From a checkpoint of a small transformer trained on Wikipedia.
Architecture: rotary positions, no biases in attention or MLP.
Training: a variant of Adam for these matrices, 94M tokens, 5707 steps.
Each number is 50 + 10 x the weight over its row's rms, rounded and kept within 0 to 99. Layers, rows and columns count from 0. The size before them is the row's rms in percent of the matrix's.

# layer 9 attention value, 128x160, rms 0.0709, rows 122-127, columns 120-159
102:43 44 35 49 51 38 46 59 59 58 29 40 54 48 61 43 57 43 56 58 52 57 51 54 55 55 35 36 53 48 38 56 47 45 71 49 48 39 81 39
109:48 68 45 62 55 57 38 50 50 46 64 42 44 51 40 43 46 43 49 66 59 50 51 41 52 29 50 45 45 54 48 47 53 54 62 40 61 40 62 48
095:43 71 54 54 70 62 44 48 56 59 55 49 65 50 48 50 39 53 55 43 57 48 49 40 45 54 47 55 47 46 83 42 42 66 50 44 68 51 55 44
113:63 52 43 39 60 45 50 44 70 43 49 57 56 44 45 39 48 46 51 49 51 51 63 50 46 18 73 59 57 55 60 40 63 54 49 50 64 53 45 53
093:58 41 50 50 45 44 63 62 49 48 48 56 40 28 46 50 67 38 41 47 48 56 53 41 44 47 53 44 46 50 33 63 78 45 59 56 44 52 41 61
096:56 24 61 46 42 44 66 54 61 57 52 54 46 56 53 44 39 48 59 30 58 54 59 72 55 47 54 54 44 45 71 46 55 60 53 53 64 50 49 67
# layer 9 attention output (transposed), 128x160, rms 0.0568, rows 122-127, columns 120-159
100:47 32 52 60 51 38 61 53 54 51 59 45 51 48 41 56 45 40 60 36 40 44 47 50 64 44 57 42 42 68 59 32 52 53 34 50 54 53 38 49
108:66 55 27 46 40 46 50 60 36 50 43 56 51 64 56 57 39 58 33 50 47 43 63 59 46 66 39 54 61 21 80 46 66 43 37 51 56 59 55 53
092:56 50 44 54 45 44 43 54 57 63 46 52 42 52 33 57 55 40 48 62 61 39 50 36 66 57 71 49 31 32 34 34 50 58 50 20 53 54 49 58
116:35 56 42 42 38 47 42 43 53 61 54 60 32 56 38 56 59 45 53 55 54 67 20 54 61 51 45 58 42 48 36 60 26 40 48 58 43 44 59 64
092:39 59 52 69 59 74 54 49 48 57 47 47 55 56 44 38 43 43 48 65 20 57 53 54 62 56 38 68 58 50 47 42 52 42 72 55 56 47 55 56
097:44 77 41 59 50 47 48 52 41 47 59 54 48 50 31 51 69 45 45 54 36 42 43 43 50 44 56 54 43 40 57 43 37 35 69 41 48 63 41 58
# layer 9 MLP up, 640x160, rms 0.112, rows 0-80, columns 120-159
093:38 52 24 41 62 56 51 61 54 65 56 32 44 56 48 60 62 52 61 38 56 56 53 45 62 51 56 57 40 41 49 34 49 20 57 48 47 51 62 51
102:67 60 56 53 55 43 40 49 30 57 44 50 53 40 61 43 48 75 62 53 70 52 40 44 44 60 65 67 49 55 44 52 49 57 47 38 42 45 27 49
098:43 57 39 44 45 56 61 41 45 49 54 71 42 63 60 50 67 61 54 67 45 73 40 53 51 53 39 51 52 39 37 59 61 52 31 57 54 52 43 53
104:42 48 30 47 45 39 49 45 39 73 48 56 59 57 55 43 62 40 62 46 45 66 31 70 53 63 50 51 66 46 56 57 55 63 51 47 48 40 42 35
112:60 65 50 67 45 44 42 66 52 46 50 37 40 38 38 45 52 38 72 47 53 62 49 60 44 60 48 60 45 44 49 48 55 57 50 55 36 51 64 49
108:43 61 38 48 46 53 41 67 47 43 44 61 54 32 47 40 40 53 66 33 64 52 41 51 45 49 73 58 61 41 50 45 53 45 58 52 51 46 48 67
107:38 68 61 65 48 63 44 51 74 37 39 57 55 35 60 66 45 51 54 58 51 59 43 42 54 51 45 59 76 46 45 38 72 48 54 58 46 61 62 57
100:37 48 49 54 66 41 41 57 40 49 51 58 38 42 50 59 62 43 44 49 49 52 42 48 39 50 40 61 50 63 40 68 43 43 60 53 59 47 46 29
102:43 48 61 58 47 66 42 74 52 40 44 48 64 55 66 44 51 50 60 29 60 63 41 34 72 56 50 54 45 45 53 50 57 51 61 52 45 55 44 46
098:31 71 46 43 56 63 59 53 48 61 43 55 36 31 49 59 63 58 61 30 40 48 48 46 69 53 51 49 48 55 52 50 45 51 40 50 57 64 65 32
115:42 49 35 53 34 49 53 58 47 48 45 72 47 68 47 51 55 44 67 53 41 64 32 56 45 66 55 84 49 45 57 64 44 53 50 55 47 48 50 39
098:63 56 48 63 68 56 57 58 38 47 51 42 48 56 73 38 57 38 51 41 43 50 48 55 35 46 28 67 37 41 34 38 55 48 51 51 51 39 45 64
102:42 56 56 53 41 69 42 66 49 49 65 65 56 68 54 59 41 68 52 45 33 53 39 47 61 81 54 72 41 47 46 50 66 47 51 52 53 37 64 65
107:37 51 39 58 53 57 54 57 36 43 53 42 52 50 60 42 61 51 46 70 49 64 30 58 64 53 61 63 54 55 50 47 56 56 45 63 34 41 66 55
098:80 22 53 53 36 41 45 43 49 52 42 53 61 62 56 49 58 60 70 54 39 54 42 64 43 40 56 57 71 57 38 58 71 57 58 52 41 36 46 38
111:42 46 54 60 49 35 61 62 27 55 62 51 37 49 54 41 49 54 67 48 57 59 43 44 43 70 45 71 55 50 52 53 37 33 39 57 50 38 67 56
116:57 41 52 51 71 43 68 59 51 55 63 59 34 43 53 66 59 67 57 42 46 51 43 54 54 49 54 63 46 61 41 39 71 34 51 41 62 45 43 27
102:50 46 44 63 50 59 43 36 49 59 30 64 52 51 36 43 50 49 62 45 67 53 36 54 60 56 50 58 50 53 48 54 66 51 37 46 58 46 68 58
090:63 56 61 41 63 62 46 65 63 56 45 29 46 44 46 54 46 74 52 53 49 60 59 60 49 47 47 50 43 51 45 57 54 57 61 44 65 42 54 37
095:56 46 49 53 58 52 49 33 31 48 40 54 58 52 48 47 36 67 53 58 49 58 40 34 51 54 60 59 54 72 52 54 62 58 44 50 40 31 41 35
097:47 51 40 78 31 49 45 49 23 47 42 76 54 81 61 49 48 57 46 53 50 45 52 50 54 60 55 59 47 46 49 55 37 53 39 47 52 51 24 52
094:41 49 52 60 49 38 56 68 58 49 39 55 61 48 54 47 30 68 66 56 40 56 54 52 52 49 57 46 39 50 36 41 55 52 38 67 47 63 42 43
104:59 59 57 45 65 64 55 61 56 48 57 54 47 47 58 46 37 57 48 45 66 62 47 51 38 54 48 56 53 45 32 56 52 34 59 41 46 58 52 51
101:58 73 61 56 56 38 50 59 48 74 64 40 28 51 30 45 62 40 51 50 40 54 46 48 48 65 58 59 39 53 41 48 61 56 66 44 54 49 67 39
105:37 50 59 71 55 82 37 50 45 41 56 45 41 55 62 45 57 66 48 54 61 65 32 49 47 52 60 64 74 45 39 64 61 51 61 52 42 58 40 51
097:68 33 57 59 68 52 52 65 51 61 57 37 29 54 37 54 54 43 53 45 28 54 36 72 53 52 24 55 56 42 43 45 42 54 62 49 56 52 55 43
096:64 46 53 39 44 67 42 48 36 55 46 69 45 46 43 47 51 50 60 72 48 71 39 64 58 41 38 47 54 37 45 55 49 80 38 57 56 60 36 44
103:55 51 56 56 67 42 59 65 43 48 51 50 39 54 60 52 45 46 44 43 48 60 60 64 62 59 56 53 51 52 35 74 43 27 49 47 50 55 56 38
102:43 60 49 67 43 53 48 76 38 52 36 56 46 63 49 34 58 52 77 57 54 64 52 61 40 50 58 47 56 50 50 43 56 50 64 54 57 42 43 49
100:53 41 55 44 56 50 54 52 47 40 55 59 44 54 76 46 26 65 57 46 41 58 66 67 60 50 59 58 47 44 38 53 68 39 53 51 40 47 50 54
095:51 48 34 46 63 42 61 56 51 60 39 56 48 44 40 58 57 55 59 49 48 50 35 54 47 47 35 51 42 33 58 50 50 63 45 50 62 47 50 33
104:45 49 51 49 52 46 44 39 38 37 70 50 48 41 46 52 53 43 52 67 40 53 44 55 56 71 40 67 46 62 55 47 47 48 45 40 64 43 65 51
099:64 55 40 66 51 58 62 64 29 55 52 52 55 45 50 57 23 58 68 38 35 46 33 40 49 42 46 64 64 47 58 48 41 54 55 50 57 44 61 39
099:44 39 57 61 46 44 38 54 66 43 34 32 37 52 56 51 48 58 79 52 48 56 48 65 48 50 63 48 49 17 34 60 51 66 54 44 53 59 21 39
107:48 47 35 51 53 54 48 48 43 46 51 54 41 41 51 53 45 57 61 46 56 66 44 48 57 45 48 45 65 57 50 53 53 58 44 35 37 59 67 53
092:47 49 40 58 44 37 73 44 33 48 57 50 60 56 61 49 45 70 52 46 47 49 55 49 39 64 68 72 65 48 50 47 47 53 40 48 32 56 32 62
105:38 48 56 48 51 53 48 55 40 47 51 72 55 42 35 57 48 47 57 62 46 56 50 44 52 57 50 56 47 30 41 64 31 64 53 47 50 60 58 41
089:56 48 38 51 40 39 40 56 64 60 53 58 40 41 58 49 47 47 64 50 60 42 37 32 50 45 54 58 54 50 44 60 45 48 61 38 50 56 39 53
103:50 57 49 59 68 44 53 65 46 55 54 50 65 62 61 48 46 57 54 38 69 57 58 59 65 50 42 51 54 41 40 56 72 46 42 52 45 49 39 46
095:68 42 73 57 54 56 52 64 48 30 56 45 15 59 53 40 58 60 62 47 43 46 37 54 54 47 48 59 68 43 45 43 53 54 62 39 40 46 48 57
102:45 40 48 54 57 58 54 54 44 72 41 46 42 47 49 71 57 51 63 62 34 57 46 46 70 48 38 62 41 53 46 50 80 52 34 45 54 52 39 46
116:32 54 42 68 56 61 42 64 59 63 67 41 42 46 59 48 62 59 74 58 49 60 27 50 47 45 46 61 72 57 42 55 46 52 50 46 40 44 48 28
099:37 57 59 57 55 63 42 48 66 59 39 49 67 59 36 50 37 48 60 60 41 63 38 44 42 56 56 62 48 58 32 39 56 42 47 43 30 34 58 41
111:60 58 63 59 61 63 58 41 30 42 78 45 44 59 61 60 43 54 57 62 44 52 30 61 57 52 41 61 52 50 60 66 53 48 63 58 35 45 61 40
098:43 67 40 59 45 49 54 45 49 37 43 56 66 45 33 58 54 39 49 59 64 53 36 58 44 53 57 72 31 39 53 74 53 52 47 53 68 48 32 42
099:42 67 47 43 54 33 50 66 62 48 58 75 46 27 58 51 58 53 58 49 70 50 57 47 40 41 49 60 49 47 62 52 72 56 63 41 53 68 70 46
099:30 65 49 58 56 59 54 54 61 55 46 58 50 51 51 59 44 48 57 53 54 53 44 54 46 66 51 59 56 20 55 49 31 41 57 60 40 59 63 30
106:33 59 53 55 80 57 35 67 57 47 41 50 37 35 42 73 58 39 53 42 50 50 42 63 49 48 44 59 54 37 43 53 63 44 65 46 52 52 38 50
096:35 53 49 60 54 62 69 57 48 56 53 42 58 41 59 49 48 58 57 64 58 46 44 30 39 51 40 46 67 39 36 45 65 43 64 52 48 36 65 46
094:42 45 42 55 60 55 36 60 66 63 48 56 44 48 56 50 41 64 48 63 62 52 41 40 46 40 40 47 61 33 36 56 32 50 62 70 40 64 58 57
106:51 69 53 47 57 67 38 47 58 37 56 47 48 42 37 64 24 49 52 58 61 72 28 58 56 46 41 53 43 52 47 52 72 42 49 53 50 34 39 28
100:42 50 40 59 52 60 46 67 50 53 54 55 41 50 66 53 38 44 46 55 45 51 58 60 58 58 48 64 54 35 51 66 65 68 51 44 45 32 35 50
103:48 54 46 63 52 50 57 60 50 67 46 62 56 73 55 40 37 57 68 36 41 61 45 56 46 55 46 59 49 52 58 41 71 42 46 65 60 39 52 41
101:46 40 38 59 47 35 52 35 25 51 50 56 62 54 53 61 54 40 65 43 34 64 46 36 42 40 39 60 63 57 36 37 39 63 43 42 42 43 56 43
099:58 44 40 49 55 49 59 60 38 53 31 52 40 42 55 67 47 45 58 49 57 51 29 69 53 59 46 50 67 48 53 55 63 33 68 61 50 65 31 38
103:43 44 57 49 63 63 58 64 30 31 33 43 55 48 68 49 40 47 68 41 51 55 40 35 36 42 42 63 67 50 50 50 46 49 44 52 50 53 50 44
092:35 44 39 74 52 67 47 55 65 46 40 62 62 38 74 46 54 48 52 54 40 46 45 46 58 37 47 57 45 59 40 61 44 42 51 43 43 55 48 57
112:46 50 37 57 56 45 56 49 54 60 50 60 55 41 65 47 53 52 51 71 34 59 33 59 56 55 39 59 46 46 59 80 49 41 50 47 44 47 42 48
097:43 47 59 65 64 54 60 45 50 52 49 53 43 39 49 57 50 57 53 54 43 50 46 59 54 53 40 60 66 50 51 86 40 61 57 51 58 41 38 50
100:55 54 71 53 58 60 43 56 37 43 54 44 46 40 66 46 38 44 58 76 34 53 50 47 49 52 55 58 57 46 32 48 56 50 46 64 50 48 40 61
096:37 67 64 61 57 61 49 61 52 38 70 48 36 53 48 40 50 52 47 52 39 65 51 46 46 44 46 55 47 37 52 42 54 43 67 59 59 65 52 55
097:63 50 56 66 47 48 50 50 53 42 42 42 44 44 69 50 64 53 48 42 39 45 54 61 63 53 50 48 52 26 42 57 36 47 56 57 45 46 30 29
096:57 58 49 61 52 29 63 70 28 49 47 37 42 28 46 52 45 50 68 60 43 53 58 56 48 61 44 68 56 56 52 35 64 48 53 39 62 35 38 54
092:31 54 63 68 63 47 50 60 34 27 50 42 63 51 43 47 49 51 57 43 44 46 34 43 59 55 46 65 53 48 46 44 50 36 49 42 50 38 51 61
093:61 62 55 54 49 72 43 46 53 46 40 59 41 45 40 56 56 69 72 59 36 72 41 47 54 67 45 64 51 44 51 54 61 60 49 45 62 64 33 39
094:38 48 52 41 63 68 42 49 61 61 57 51 51 51 57 50 37 43 59 40 69 52 47 45 60 58 63 70 48 51 41 45 47 36 46 38 64 49 46 49
097:37 58 59 51 52 60 44 54 62 52 69 56 45 59 64 49 46 49 58 64 37 57 37 47 55 59 53 57 48 57 53 52 44 65 58 55 40 55 38 60
091:59 43 32 36 46 54 67 58 74 40 46 42 42 57 55 54 59 44 48 51 39 57 53 49 44 61 65 50 42 36 41 56 63 49 67 48 60 54 38 53
093:57 53 47 57 43 52 58 53 63 50 65 69 56 38 46 53 38 49 49 59 56 62 54 58 43 51 38 66 37 46 43 56 46 65 49 44 60 57 55 36
103:43 48 40 44 50 47 53 44 63 70 32 53 40 48 39 46 59 55 52 56 41 58 44 70 56 50 51 57 47 36 50 66 73 56 51 51 66 55 43 44
094:44 64 56 73 53 49 41 70 67 39 53 49 66 54 62 52 32 66 49 55 53 44 49 59 59 38 39 57 50 46 62 50 66 42 48 66 42 51 51 47
098:37 35 30 45 58 63 38 45 39 68 63 49 56 59 54 64 40 48 66 63 53 62 32 57 49 55 43 63 49 48 39 56 45 42 38 49 53 36 51 31
101:40 50 32 57 39 53 35 38 57 49 36 35 59 46 57 50 42 68 49 70 55 56 55 42 55 51 67 61 45 53 48 66 49 32 45 47 46 44 35 57
090:53 31 40 59 59 49 46 59 31 45 54 53 50 53 53 39 50 62 58 62 52 55 47 51 64 42 37 71 50 52 52 63 53 66 53 41 53 31 56 74
101:44 45 38 54 50 44 45 56 59 51 46 66 71 44 49 47 26 57 57 60 63 52 54 57 54 38 47 57 63 55 68 57 50 56 57 42 31 71 74 55
102:22 64 44 56 40 73 47 57 42 48 56 52 53 50 58 52 46 48 51 58 69 53 50 52 38 49 37 60 56 24 49 58 41 43 36 45 52 58 47 48
110:37 55 49 54 50 58 52 69 53 59 73 66 45 67 60 50 48 57 61 51 54 72 39 55 49 64 40 62 53 39 19 67 45 41 48 41 44 41 41 49
092:38 61 47 66 49 57 73 60 43 29 38 79 40 58 57 56 51 52 72 64 42 51 47 44 49 53 45 63 59 51 32 56 48 34 51 44 50 54 28 55
090:49 59 45 50 37 52 61 68 63 63 56 41 60 33 60 43 64 63 53 38 60 49 51 56 52 34 43 62 54 46 40 51 53 34 57 54 39 57 35 65
101:33 54 30 60 47 47 62 63 28 55 45 54 57 42 50 43 48 39 66 66 56 65 53 54 46 55 56 49 66 31 49 40 45 54 48 55 62 57 68 58
101:42 51 50 71 58 57 55 61 37 65 40 49 48 43 61 61 64 36 44 54 47 51 47 57 47 53 49 63 43 50 42 68 48 51 51 49 45 43 36 55
# layer 9 MLP down (transposed), 640x160, rms 0.0989, rows 0-79, columns 120-159
091:58 44 63 43 50 50 63 50 52 58 55 67 54 40 50 69 42 60 45 55 39 56 46 47 50 32 48 34 72 47 51 63 72 55 51 38 40 47 39 30
099:59 50 52 35 61 57 35 33 61 52 52 54 44 59 53 50 35 46 40 47 47 53 45 55 49 54 46 48 31 63 59 44 64 60 54 45 56 56 39 59
102:65 56 62 28 56 50 58 47 47 40 52 56 58 58 37 52 55 44 59 35 49 57 43 54 66 32 53 41 50 70 49 55 54 56 52 45 48 38 55 46
103:28 65 53 58 63 33 66 58 49 57 54 61 56 51 70 73 40 78 58 41 55 42 46 44 35 53 70 55 40 44 58 56 45 51 48 55 56 53 43 55
110:54 35 39 58 46 45 54 61 58 46 55 49 59 58 53 51 44 57 39 39 68 54 50 68 59 31 47 51 49 52 42 37 40 44 39 61 62 57 31 57
110:41 65 33 50 40 54 57 58 52 60 59 48 46 54 54 55 56 69 19 50 65 54 34 56 48 45 56 61 33 46 42 39 56 49 35 49 59 66 62 46
103:54 64 52 39 21 67 47 51 70 46 55 54 43 48 46 57 54 57 69 28 45 67 46 60 46 43 52 49 31 64 45 76 76 58 60 54 56 50 38 44
101:32 38 57 47 62 54 31 25 61 49 39 46 49 51 61 44 44 54 63 59 65 62 28 56 48 49 64 48 48 45 41 36 50 43 34 68 47 63 52 50
098:24 57 66 62 43 58 47 67 54 43 52 30 37 29 57 54 55 55 51 51 49 68 55 58 58 55 52 44 71 34 48 56 43 36 51 66 44 38 48 55
103:30 48 48 47 46 69 54 56 57 43 59 45 54 52 30 49 41 53 34 69 40 46 59 60 50 50 40 45 47 38 52 45 51 51 66 57 54 41 39 74
117:57 50 49 61 56 48 57 44 53 59 46 60 58 54 40 60 43 53 66 44 44 64 36 44 34 45 51 62 44 63 47 44 51 54 41 46 43 54 69 58
100:66 47 47 41 34 48 58 50 54 49 51 58 43 62 36 61 57 46 55 59 53 37 58 59 24 54 56 56 40 39 55 64 37 48 61 57 42 66 56 67
103:60 56 45 47 37 53 58 66 57 52 49 37 54 59 71 46 48 46 36 56 48 63 44 59 63 59 49 63 48 55 39 48 34 56 47 67 40 54 38 61
109:72 49 47 35 32 47 44 31 30 49 53 65 46 46 31 47 54 43 52 39 40 47 52 42 43 52 53 38 60 65 60 45 52 65 68 37 46 54 34 45
092:44 46 28 43 49 60 55 71 50 65 48 64 38 50 48 44 48 42 57 54 49 41 56 39 50 48 53 47 39 32 52 52 63 44 53 40 63 56 49 43
112:62 48 43 45 39 52 55 34 62 34 43 40 40 35 38 45 38 58 60 46 63 47 59 56 51 47 45 62 41 53 65 45 45 52 52 34 52 36 38 47
115:73 46 52 49 51 43 63 43 44 56 51 59 41 39 47 67 53 52 47 41 38 36 57 42 67 48 36 49 50 58 51 51 54 44 42 41 63 47 41 38
096:55 29 44 58 49 47 35 74 51 49 55 39 61 45 50 47 47 41 57 33 47 41 53 58 56 47 36 52 48 43 59 48 36 59 40 44 54 56 45 34
090:55 52 44 45 54 46 64 26 56 55 46 57 51 72 34 53 50 47 48 45 42 40 31 38 38 21 52 60 50 49 53 55 39 58 59 45 39 66 51 51
097:34 66 48 55 56 60 57 68 46 40 56 49 51 62 41 49 66 38 50 56 48 20 59 57 57 52 40 40 32 35 58 55 42 49 53 44 57 49 48 43
100:54 40 34 45 42 57 62 54 69 42 67 30 57 39 45 45 56 45 50 65 50 41 53 58 61 71 36 42 49 54 68 51 63 62 58 48 58 53 43 51
098:57 63 32 36 50 40 42 41 50 56 63 45 61 63 40 48 44 52 52 47 62 76 44 49 43 51 57 38 44 51 54 63 37 68 57 61 49 59 66 59
104:63 67 50 53 49 61 42 29 46 72 44 70 41 50 54 40 38 50 46 35 51 56 41 28 55 49 61 36 47 46 41 61 58 41 40 57 34 48 53 49
107:44 59 53 50 40 55 46 41 56 58 29 49 33 50 59 38 59 69 36 56 54 73 51 51 53 45 51 48 67 54 40 52 47 61 58 65 68 66 54 55
103:32 50 49 38 45 42 46 40 58 62 49 30 49 51 71 54 53 59 50 44 37 60 72 43 53 48 44 39 52 60 45 53 52 63 60 68 60 46 53 56
097:40 51 71 37 41 56 74 46 56 50 55 64 46 61 38 40 40 51 57 31 56 38 43 47 34 59 63 43 46 70 50 49 54 42 46 59 36 52 61 57
094:40 47 51 45 52 48 58 59 63 42 55 53 59 43 58 45 42 51 39 52 55 49 75 33 42 44 60 59 55 48 59 49 63 55 50 44 42 48 53 38
102:42 36 53 40 53 43 60 57 52 58 58 41 50 65 37 47 49 46 49 67 53 45 49 65 64 63 30 52 40 63 41 49 47 59 54 58 69 35 61 45
101:44 50 43 52 59 56 74 55 59 59 50 55 59 64 40 44 39 46 43 34 56 34 50 38 26 59 50 49 40 48 55 41 64 39 40 38 46 50 53 65
095:58 51 52 31 65 39 49 61 43 54 61 56 53 45 29 73 58 50 42 33 45 69 50 38 38 47 37 44 38 58 49 45 48 59 51 38 51 50 46 54
097:48 58 43 48 40 58 43 63 58 49 33 43 45 58 47 36 63 48 46 58 60 44 72 52 59 56 53 49 59 54 49 59 44 41 50 43 51 71 56 58
112:62 47 43 58 47 54 31 50 38 58 52 51 51 52 47 36 54 44 47 69 48 64 48 48 56 56 45 55 60 63 55 43 52 63 52 62 35 47 55 44
103:47 54 60 55 30 69 59 61 45 44 56 51 51 55 48 46 46 40 41 48 62 43 43 54 56 42 40 36 36 54 46 63 42 38 39 54 43 44 47 58
103:71 76 53 54 40 53 29 57 35 71 25 70 60 45 42 42 45 49 34 40 50 57 50 62 50 52 49 57 55 55 70 37 55 37 47 62 52 59 70 50
106:28 58 48 44 36 55 50 61 45 54 54 38 47 46 46 54 44 42 52 48 50 42 42 43 53 42 41 45 41 52 57 55 69 57 59 50 61 39 44 57
095:42 53 47 49 28 55 57 59 63 63 49 52 48 46 45 63 53 69 51 47 46 51 53 38 59 27 40 45 47 48 37 55 58 54 62 40 59 44 45 50
099:56 25 31 47 52 49 58 45 58 60 44 55 69 69 78 56 49 67 60 42 43 51 58 42 64 61 53 38 58 36 39 42 52 49 48 58 55 50 45 51
091:56 51 53 50 55 40 49 28 48 48 54 47 56 55 47 57 47 59 48 52 44 38 35 36 46 54 55 40 55 48 43 60 72 52 39 44 53 49 71 37
107:55 48 56 37 52 26 36 49 56 33 56 50 64 46 52 52 42 66 32 40 45 49 56 33 51 37 58 54 48 59 54 65 68 64 41 58 72 61 49 42
092:65 42 28 51 37 27 57 35 46 57 33 67 43 24 51 50 63 38 42 54 40 41 58 47 37 44 72 31 51 51 52 56 48 42 52 44 58 63 46 39
103:45 50 34 50 50 55 42 54 35 52 52 35 49 56 57 36 48 60 51 57 58 49 28 68 58 60 43 59 26 48 53 47 48 59 56 66 42 52 55 52
123:40 59 54 49 57 53 34 23 39 48 37 39 35 50 54 21 44 63 46 49 32 58 37 49 54 62 58 54 60 46 49 34 62 43 60 57 44 74 60 41
101:48 31 41 46 47 39 66 53 40 45 54 38 47 47 50 52 52 35 55 45 57 46 56 43 41 44 52 46 33 30 54 50 52 53 69 47 53 46 80 57
113:60 70 64 50 51 52 40 36 20 45 45 64 35 62 47 33 59 38 36 52 46 36 41 38 44 54 42 36 59 52 58 40 43 44 50 54 53 56 71 53
096:37 34 49 51 36 51 61 47 38 50 65 51 53 50 42 62 58 42 32 56 36 26 65 50 30 44 54 51 24 49 60 54 45 45 47 56 66 44 26 60
101:48 52 57 41 44 60 54 45 45 42 57 54 70 61 45 49 45 49 57 47 36 44 38 59 63 62 64 43 59 55 43 63 30 40 43 43 48 35 31 58
099:63 39 49 50 51 52 48 35 46 73 48 49 42 60 63 36 45 61 47 54 45 59 43 50 59 53 52 57 49 60 47 37 34 57 46 40 43 67 56 58
097:57 54 36 59 41 37 52 42 45 31 29 45 40 57 36 52 68 48 45 52 62 67 40 62 40 54 59 59 64 42 36 67 37 48 53 48 38 43 44 37
100:61 48 46 45 45 45 64 53 48 50 55 53 46 29 43 57 48 69 55 48 40 54 48 33 41 50 60 40 33 65 60 45 48 57 28 56 55 50 59 57
092:46 41 39 46 41 43 68 51 53 36 67 35 63 61 39 48 41 51 34 46 47 58 67 58 22 63 60 27 59 61 65 55 62 46 49 63 53 42 40 54
104:52 45 40 50 29 48 48 47 45 36 39 37 55 75 64 58 64 58 61 44 40 36 56 67 66 54 58 55 41 49 47 40 54 46 54 52 49 50 56 59
090:67 48 28 57 54 35 52 55 27 45 56 59 45 52 52 53 45 57 54 56 44 43 50 56 59 51 36 44 60 43 51 44 35 38 53 32 55 47 52 56
102:45 52 65 45 46 58 46 44 55 56 46 18 43 40 49 55 56 43 43 46 61 48 54 35 53 46 67 42 56 53 58 47 57 39 45 63 56 58 46 60
098:48 55 47 58 69 55 53 63 43 40 38 61 50 29 52 72 43 53 47 65 60 50 52 57 57 39 54 57 50 52 59 35 43 45 52 43 47 46 50 52
099:48 44 55 61 48 70 59 54 46 57 39 42 55 48 56 49 54 60 58 74 50 70 45 55 49 35 47 39 50 56 44 61 39 54 50 69 51 46 56 54
104:47 62 39 55 53 46 51 68 47 62 51 44 52 45 35 66 38 69 67 58 43 37 36 59 43 48 30 71 51 47 54 34 34 60 41 57 41 67 42 42
090:62 62 42 42 59 41 61 33 49 54 39 36 23 77 39 31 59 44 43 53 59 41 49 61 33 57 55 49 46 47 58 57 61 56 52 63 51 51 48 47
113:51 64 48 45 41 43 58 21 64 58 42 64 48 48 55 48 31 46 42 69 73 54 60 38 38 35 68 56 56 46 60 67 55 56 43 57 50 50 41 48
094:63 40 40 49 57 45 47 66 46 45 52 46 47 48 49 53 42 39 58 46 50 29 48 45 38 47 45 36 58 45 45 35 56 46 36 47 61 71 64 47
099:48 57 58 59 42 51 58 68 53 37 42 51 61 55 58 52 50 50 67 36 37 52 41 59 64 41 31 60 46 54 54 38 40 41 52 50 45 39 51 52
096:64 51 50 35 59 49 53 53 45 46 34 59 51 46 59 42 65 70 33 52 65 73 52 42 48 50 71 43 50 46 44 55 51 36 64 51 37 57 55 48
095:55 44 39 56 44 45 39 34 27 42 52 38 48 64 34 43 40 40 59 47 74 64 42 45 46 42 59 47 22 62 67 48 63 52 52 50 38 58 56 64
098:44 54 56 57 48 54 61 36 58 39 63 49 42 74 43 55 40 71 40 39 45 33 60 43 40 46 60 52 45 57 60 54 49 57 43 31 37 42 53 56
090:49 50 45 44 57 50 51 49 70 64 35 46 49 43 37 46 42 45 48 49 59 24 52 45 32 38 55 39 69 48 55 50 48 53 55 43 47 54 45 56
099:44 55 61 62 45 60 60 36 53 51 39 46 30 46 53 33 46 53 68 67 58 69 41 57 58 51 45 72 41 44 52 66 52 43 66 68 41 59 34 50
096:50 44 47 34 45 32 65 39 44 55 50 50 30 63 52 62 53 61 56 52 39 55 40 63 34 64 49 52 44 45 58 46 49 45 35 61 42 53 37 48
093:63 55 44 50 43 48 55 70 32 46 34 59 64 31 41 40 52 48 61 36 51 52 58 52 47 50 40 44 49 49 66 47 66 52 59 54 47 72 68 47
090:34 43 54 48 45 38 58 35 41 58 33 47 49 49 31 58 50 52 68 44 50 35 55 55 32 41 38 41 47 52 54 48 45 47 59 53 47 55 41 44
095:46 44 32 50 58 50 46 58 36 57 55 56 51 77 52 51 51 60 51 48 63 62 66 45 54 42 55 36 47 66 54 64 37 43 46 46 50 42 59 36
098:54 73 45 52 40 70 59 54 45 49 48 39 42 55 39 65 57 53 47 51 65 48 60 50 45 51 58 61 40 58 63 45 54 37 41 46 36 57 55 55
101:49 61 42 41 46 38 55 44 64 68 53 46 43 56 43 56 61 43 46 38 36 79 41 45 34 57 56 52 52 54 46 52 28 61 42 68 32 49 60 47
103:61 58 53 64 34 50 54 54 47 33 30 52 57 38 51 43 62 49 43 32 46 52 68 57 66 59 62 42 56 53 65 68 42 58 47 60 47 44 35 39
104:51 53 60 33 56 65 42 66 53 48 50 49 66 71 36 58 56 49 31 34 44 62 48 60 58 39 42 68 57 65 45 44 50 53 35 46 40 34 68 47
091:58 49 59 46 44 54 35 52 34 52 66 49 55 41 46 65 56 53 50 51 55 51 59 72 66 38 37 44 69 52 53 61 30 64 60 51 60 49 51 58
102:45 47 51 53 40 42 52 28 32 58 66 52 44 47 32 49 69 40 72 51 63 48 40 61 52 55 42 43 47 48 46 70 55 51 41 43 46 39 44 50
102:46 49 51 52 52 71 45 42 43 39 43 48 37 39 45 36 39 43 53 42 76 63 53 28 76 56 52 50 51 46 44 29 50 54 48 48 50 58 41 56
118:59 34 46 39 66 38 47 46 63 48 61 51 52 40 36 55 67 40 48 27 61 54 60 48 57 57 51 57 53 57 57 44 59 45 48 54 57 66 50 52
096:38 59 54 60 68 57 62 51 40 52 30 55 31 54 63 38 36 50 59 54 58 76 37 38 53 51 64 71 51 44 47 56 41 30 46 62 39 51 35 47
094:50 44 54 42 61 36 58 48 43 47 40 49 38 58 47 51 49 47 42 46 37 77 55 39 55 60 51 49 55 55 67 50 43 59 50 38 59 46 71 36
101:69 58 46 48 47 52 48 47 54 48 42 45 52 48 49 56 47 56 49 32 64 58 65 48 40 36 33 45 36 53 42 56 67 38 43 36 53 60 53 31